config.toml
n_layer = 14
d_model = 320
n_head = 10
n_kv_head = 10
head_dim = 32
d_mlp = 1280
vocab_size = 32000
activation = "tanh_gelu"
norm = "layernorm"
norm_place = "pre"
norm_eps = 1e-05
positions = "learned+rope"
rope_base = 10000.0
rope_fraction = 1.0
qk_norm = false
attn_scale = 0.177
bias = "none"
tie_embeddings = true
parallel_block = false
init = "normal"
init_std_qkv = 0.0274
init_std_o = 0.00518
init_std_up = 0.0274
init_std_down = 0.00518
optimizer = "soap_variant"
lr = 0.00356
beta1 = 0.95
beta2 = 0.99
weight_decay = 0.096
lr_head = 0.0156
grad_clip = 0.5
warmup_steps = 200
schedule = "wsd"
decay_fraction = 0.558
decay_shape = "linear"
final_lr_fraction = 0.0
batch_tokens = 262144
seq_len = 512
doc_mask = true
train_tokens = 1071000000
steps = 4086
dataset = "wikipedia_en"
Each number is 200 + 20 x the weight over its row's rms, rounded and kept within 0 to 999. Layers, rows and columns count from 0. The size before them is the row's rms in percent of the matrix's.

# layer 4 attention query, 320x320, rms 0.104, rows 241-250, columns 0-159
096,210,203,206,181,190,172,211,189,197,181,150,217,242,176,210,202,187,224,195,190,199,227,168,202,203,172,186,178,199,195,204,212,178,227,200,204,190,209,186,199,228,182,191,179,231,186,188,209,176,246,202,165,195,195,173,176,186,199,211,182,215,180,210,187,213,178,200,185,216,170,180,250,224,217,202,171,180,207,176,218,215,208,205,247,204,217,186,202,213,216,231,213,186,186,224,220,239,197,149,186,167,181,209,188,223,208,180,193,190,197,195,254,193,225,219,211,213,193,208,236,201,188,183,206,205,229,154,195,199,183,192,186,201,180,197,169,210,217,218,182,194,187,171,224,200,159,245,231,185,226,217,189,189,166,206,186,194,182,243,210
152,199,202,212,187,168,210,195,216,207,192,196,199,225,159,199,179,208,185,213,220,225,183,233,207,177,215,203,208,211,192,229,169,228,189,203,196,171,221,205,202,197,180,189,220,203,195,188,194,210,218,215,220,202,208,176,170,172,201,214,182,193,208,190,180,193,213,197,172,203,200,231,231,215,194,199,202,188,200,219,228,246,190,201,200,201,184,201,222,174,206,230,193,238,196,191,174,196,189,197,155,216,183,241,203,196,190,198,227,216,224,191,191,212,190,200,216,209,220,216,182,199,179,185,203,183,219,181,195,249,213,174,191,190,217,205,204,177,233,188,185,197,239,228,189,186,232,175,227,202,222,209,212,178,193,195,200,207,193,196,218
134,233,224,175,205,194,228,196,215,218,173,188,195,190,213,196,186,211,196,188,225,204,175,223,207,219,191,214,175,211,191,170,201,197,181,174,188,189,177,188,208,201,225,178,202,189,211,162,177,216,218,218,156,223,201,214,213,214,204,162,181,188,202,229,187,235,215,175,185,194,191,203,185,194,169,214,198,196,227,229,192,169,200,199,213,219,211,195,163,198,221,193,210,185,186,190,169,199,196,206,216,152,186,200,184,168,168,189,201,207,187,214,221,212,204,194,216,177,202,170,196,200,183,195,205,217,185,215,198,221,162,234,223,229,177,208,216,189,236,210,182,174,207,193,170,171,207,203,200,223,186,211,180,203,233,187,187,208,196,253,215
156,187,201,197,238,177,217,216,212,167,194,207,176,229,151,191,208,202,218,238,215,217,202,193,166,185,177,203,217,194,223,159,192,221,192,211,195,180,199,212,181,205,198,200,192,194,203,169,215,194,202,208,221,195,207,187,200,203,242,196,219,203,202,186,179,209,208,202,203,228,170,188,224,206,192,163,193,213,225,203,189,233,216,173,205,207,152,186,177,172,205,185,204,227,173,160,198,210,177,193,197,222,203,203,170,169,189,185,186,221,165,187,211,228,247,245,183,194,187,191,201,186,230,243,193,209,216,171,222,201,176,251,176,200,209,227,205,214,164,195,202,188,178,186,226,217,236,224,163,214,164,198,177,193,233,194,182,239,196,232,188
147,187,215,202,185,188,200,218,185,214,188,176,199,207,206,170,193,242,172,201,208,189,171,183,185,203,211,153,186,219,186,156,215,212,175,191,211,240,176,207,200,233,180,199,187,192,190,205,210,198,213,200,239,164,204,164,167,182,202,212,192,192,193,215,205,208,186,157,192,221,176,210,184,236,190,192,236,185,185,207,178,198,213,214,197,231,197,246,225,200,216,201,219,161,199,201,231,235,187,209,187,207,205,179,208,155,210,193,211,180,258,206,198,210,231,202,198,220,206,199,159,218,236,204,204,223,181,196,184,179,211,223,219,176,186,181,208,184,207,218,182,168,234,223,216,170,211,203,187,186,211,215,203,189,168,199,207,193,193,196,174
157,212,200,200,231,215,203,201,195,208,199,205,206,179,210,175,232,191,191,173,174,237,217,198,192,184,206,214,192,224,217,173,219,238,209,194,204,182,216,203,224,190,192,202,221,164,224,202,233,195,197,185,185,237,221,207,238,204,215,184,190,212,224,186,222,218,174,188,238,187,191,193,245,200,201,211,193,216,194,222,226,207,200,179,206,203,227,233,198,199,168,244,207,189,200,189,247,212,180,211,212,197,203,179,198,197,211,234,204,178,209,186,180,196,230,187,183,191,196,178,200,230,175,172,163,199,183,189,214,196,188,198,181,175,201,197,190,218,199,202,217,205,192,228,235,256,207,183,196,217,175,203,182,188,199,198,200,251,195,233,193
156,229,208,194,238,193,217,201,174,202,205,184,208,205,198,210,201,204,211,145,206,189,193,210,168,172,207,234,171,198,183,226,182,213,212,210,205,192,142,201,209,211,205,206,185,179,207,198,206,241,192,211,184,198,219,224,189,202,177,231,178,201,166,212,216,225,192,222,204,206,205,223,180,194,218,199,210,165,220,240,230,200,188,177,230,190,179,195,210,208,226,207,163,234,201,203,163,200,177,178,220,200,214,210,205,194,225,195,186,170,179,183,212,171,210,206,212,158,240,175,214,175,186,201,203,159,200,193,228,212,212,198,178,204,217,185,176,185,218,170,214,204,213,227,217,184,214,166,202,246,198,195,203,172,190,201,212,186,196,195,205
157,201,168,163,224,201,216,205,163,183,198,206,229,199,195,207,209,180,197,197,193,157,211,159,182,188,164,175,216,236,196,219,197,218,152,180,194,209,160,195,173,198,193,198,176,176,231,168,205,188,222,201,238,206,231,195,192,227,202,184,211,203,214,204,208,207,193,178,199,240,182,213,217,191,195,188,205,200,206,223,192,216,166,194,194,180,224,230,237,202,212,195,222,199,220,183,218,194,220,187,238,201,187,212,242,184,181,221,228,176,192,213,209,180,212,185,179,203,188,215,209,201,185,180,236,160,175,241,187,208,192,206,211,216,157,228,217,199,195,225,177,182,203,196,203,159,175,174,231,178,192,192,181,177,222,201,206,203,224,203,219
160,160,206,185,222,173,210,151,243,204,208,199,219,197,185,208,198,179,201,223,215,202,183,204,199,216,214,208,208,218,211,201,204,231,220,219,193,222,197,199,173,223,189,197,152,184,197,182,188,184,196,186,152,186,203,212,165,183,211,188,210,184,215,221,177,134,175,211,211,216,196,202,229,187,221,243,193,180,197,177,200,184,169,197,217,171,179,207,226,205,194,190,224,173,214,178,219,201,196,210,212,242,185,199,216,188,183,208,200,200,175,197,163,217,184,232,195,187,199,217,224,202,197,200,174,186,177,177,173,222,201,191,237,191,195,194,143,217,179,206,198,194,170,170,182,208,191,191,202,204,229,215,183,235,197,186,143,188,196,188,202
157,187,184,175,191,202,220,178,194,173,133,198,182,181,202,205,211,175,186,180,226,213,223,197,202,219,190,226,218,204,206,215,204,191,239,176,211,190,186,207,189,224,203,207,164,174,204,178,217,218,217,206,218,189,182,175,221,214,218,193,210,209,196,226,202,212,233,151,181,215,195,226,211,211,183,216,230,226,221,188,223,226,159,183,183,232,183,207,225,221,203,190,192,164,176,219,221,185,205,215,208,223,184,211,186,184,201,207,182,164,203,185,223,218,165,205,215,177,180,217,219,206,221,169,254,183,218,192,197,200,210,181,174,193,225,223,231,213,173,176,219,204,194,219,203,210,176,184,242,185,246,204,175,202,191,228,215,166,168,190,149
# layer 4 attention key, 320x320, rms 0.106, rows 241-250, columns 0-159
123,220,213,169,233,226,209,195,219,180,178,238,202,163,189,181,220,227,212,217,200,215,200,225,186,233,198,190,206,178,204,184,198,195,206,195,213,173,226,264,174,184,186,196,186,175,186,202,231,193,189,208,167,199,189,163,214,190,200,173,209,177,202,204,210,204,197,180,181,241,206,163,190,183,172,218,174,197,167,190,210,216,195,193,222,198,162,195,157,158,234,189,208,170,213,219,210,185,209,234,217,166,186,209,204,176,181,216,172,237,230,230,228,222,171,183,216,197,193,161,223,190,201,192,191,210,207,223,163,238,214,205,216,249,186,211,221,186,225,230,185,197,189,212,212,207,202,197,212,233,220,199,207,171,217,215,192,174,194,198,206
129,162,184,213,186,206,182,217,175,191,187,174,218,241,226,199,221,196,196,145,161,217,212,188,221,183,218,176,160,171,175,218,202,199,194,178,198,209,196,176,166,180,209,211,225,190,233,199,229,228,258,210,246,210,204,203,180,185,171,225,198,204,198,197,170,216,184,207,224,177,197,214,202,165,218,202,197,214,195,187,220,192,204,187,209,187,207,162,225,195,186,222,198,210,159,195,203,218,195,196,192,229,245,193,213,239,189,192,192,204,189,189,195,217,214,230,208,195,225,213,203,203,234,208,197,212,218,155,211,176,202,174,178,211,203,211,181,198,203,223,198,216,226,158,204,172,204,200,185,209,185,213,175,215,179,195,225,213,220,185,197
143,180,235,215,202,209,176,187,207,184,210,215,210,190,176,210,219,219,191,171,177,210,183,208,210,208,222,200,194,192,189,203,185,206,181,202,192,203,226,199,176,197,212,193,238,201,225,183,204,219,198,221,188,203,185,234,168,206,191,211,205,181,177,207,212,189,217,175,236,171,203,199,195,210,208,201,203,174,188,246,236,214,204,211,233,199,171,185,186,167,240,222,193,209,194,201,170,193,238,201,176,197,204,192,232,167,194,214,195,231,212,205,233,223,186,231,223,160,209,227,195,222,201,190,170,217,218,181,228,211,181,167,191,232,201,191,215,154,236,192,200,211,236,183,209,192,242,184,211,182,224,188,201,187,192,201,204,224,195,218,221
145,210,206,193,208,208,181,212,200,213,178,215,202,204,163,154,217,161,195,225,229,236,173,183,198,198,198,228,206,202,160,194,177,205,224,207,215,159,217,244,185,239,191,191,210,230,215,189,221,194,191,202,202,233,219,152,199,168,195,168,193,179,193,182,192,175,213,185,222,196,203,181,188,242,210,211,202,209,163,183,209,219,213,192,219,215,173,197,151,226,225,191,179,233,180,184,215,191,198,195,229,182,198,200,216,196,156,208,171,216,187,239,200,183,197,229,197,194,222,186,208,211,221,233,176,169,195,219,217,199,189,232,177,255,191,222,205,206,184,191,185,205,190,160,199,198,197,199,168,210,242,167,239,190,220,201,173,208,176,230,220
151,243,200,189,178,190,207,204,206,211,229,208,182,229,175,229,200,207,186,184,223,180,181,203,154,196,223,210,177,203,234,158,227,200,193,228,186,174,200,170,222,218,193,179,188,213,167,168,197,187,196,237,219,184,178,219,223,210,176,209,244,196,196,172,208,147,197,149,248,175,190,201,221,195,210,199,189,218,199,197,211,192,215,190,229,210,204,216,196,219,177,187,201,174,192,186,194,196,161,190,209,190,196,221,214,191,190,195,221,179,198,226,188,176,207,215,216,229,225,202,192,195,194,185,182,224,214,184,225,219,165,190,174,195,184,193,224,219,209,199,178,182,189,205,206,186,199,217,227,173,203,199,189,170,195,204,206,261,197,217,226
150,197,193,225,222,198,203,196,220,206,160,225,225,198,225,226,196,205,253,184,177,196,198,189,196,213,202,224,209,173,222,222,177,191,176,218,208,205,219,191,184,194,196,182,236,203,219,193,255,205,194,198,168,207,203,183,202,165,199,184,190,202,220,228,211,223,201,189,202,229,176,191,194,220,185,197,204,219,204,203,163,217,210,182,193,204,176,219,222,206,193,221,208,163,182,218,221,219,199,213,207,202,204,140,170,207,200,222,173,207,230,219,185,205,193,206,180,203,190,188,196,215,201,188,161,147,170,158,154,194,185,185,193,146,213,211,190,206,209,173,171,196,179,194,216,230,185,178,198,200,213,205,226,224,199,192,193,202,193,192,244
156,241,220,199,202,209,193,201,202,195,220,200,188,173,208,181,219,215,201,153,212,203,197,194,207,190,178,193,198,195,168,234,168,213,183,226,215,193,218,248,191,198,178,201,179,212,199,201,195,212,159,182,190,220,203,221,206,231,219,234,189,215,156,211,215,212,202,197,212,200,220,220,164,203,211,234,187,211,202,230,214,157,195,185,190,231,181,199,188,196,227,170,167,220,175,206,218,204,175,220,205,208,179,225,200,202,200,179,190,236,182,196,190,191,240,200,180,173,226,184,229,180,184,236,207,217,189,192,195,192,181,198,207,233,202,193,183,213,217,195,160,196,201,216,210,231,174,186,173,179,191,214,213,168,173,203,170,235,169,195,208
153,185,236,208,205,197,213,204,189,198,237,229,192,203,198,218,188,186,184,189,191,154,228,153,197,162,189,212,229,207,183,211,195,175,178,186,180,199,174,163,211,194,184,185,215,194,204,168,187,230,192,237,234,166,216,172,206,203,207,200,211,181,204,219,241,208,194,230,196,196,173,220,206,201,212,210,197,191,234,199,208,217,207,157,218,176,211,241,150,181,189,217,187,195,198,174,196,223,195,157,195,170,182,198,208,207,190,207,207,213,209,176,209,220,201,164,226,179,180,217,189,196,213,179,201,187,205,215,188,161,190,205,222,184,200,195,223,179,191,194,178,171,178,264,193,204,168,230,167,193,205,186,196,214,226,225,195,203,234,199,194
144,223,189,199,214,172,166,195,188,216,173,193,184,192,204,187,214,202,240,182,203,196,182,175,212,192,191,230,191,191,179,197,187,204,205,224,145,212,200,205,182,194,191,210,228,221,195,179,227,182,226,195,193,203,195,189,231,216,192,215,216,219,205,191,193,159,218,204,205,235,177,190,231,208,183,181,171,228,194,192,170,216,221,191,194,221,219,166,209,197,219,175,236,204,193,191,205,215,198,200,209,273,211,200,182,207,217,218,177,203,177,223,166,244,174,194,210,225,209,210,202,208,203,222,182,189,166,209,186,184,216,163,171,184,167,222,185,203,224,196,188,204,187,183,206,171,211,176,166,216,245,236,235,205,201,212,206,195,158,167,200
146,190,174,211,199,218,188,191,170,213,194,178,194,209,205,218,187,217,196,216,186,210,215,211,205,199,225,218,168,199,208,194,168,200,174,181,208,214,211,170,201,224,193,162,184,193,198,202,184,205,209,193,200,205,206,229,174,191,199,194,236,196,196,209,214,179,217,178,214,222,200,206,194,168,202,215,190,218,176,235,190,225,185,226,205,201,188,182,188,202,240,203,242,194,209,209,213,204,197,196,217,197,232,212,224,185,161,197,193,188,202,215,229,192,209,181,205,186,192,218,193,201,234,155,238,187,226,188,177,196,231,171,174,225,222,240,223,234,203,204,189,183,206,170,212,211,198,204,218,189,223,241,220,174,230,183,205,239,243,204,189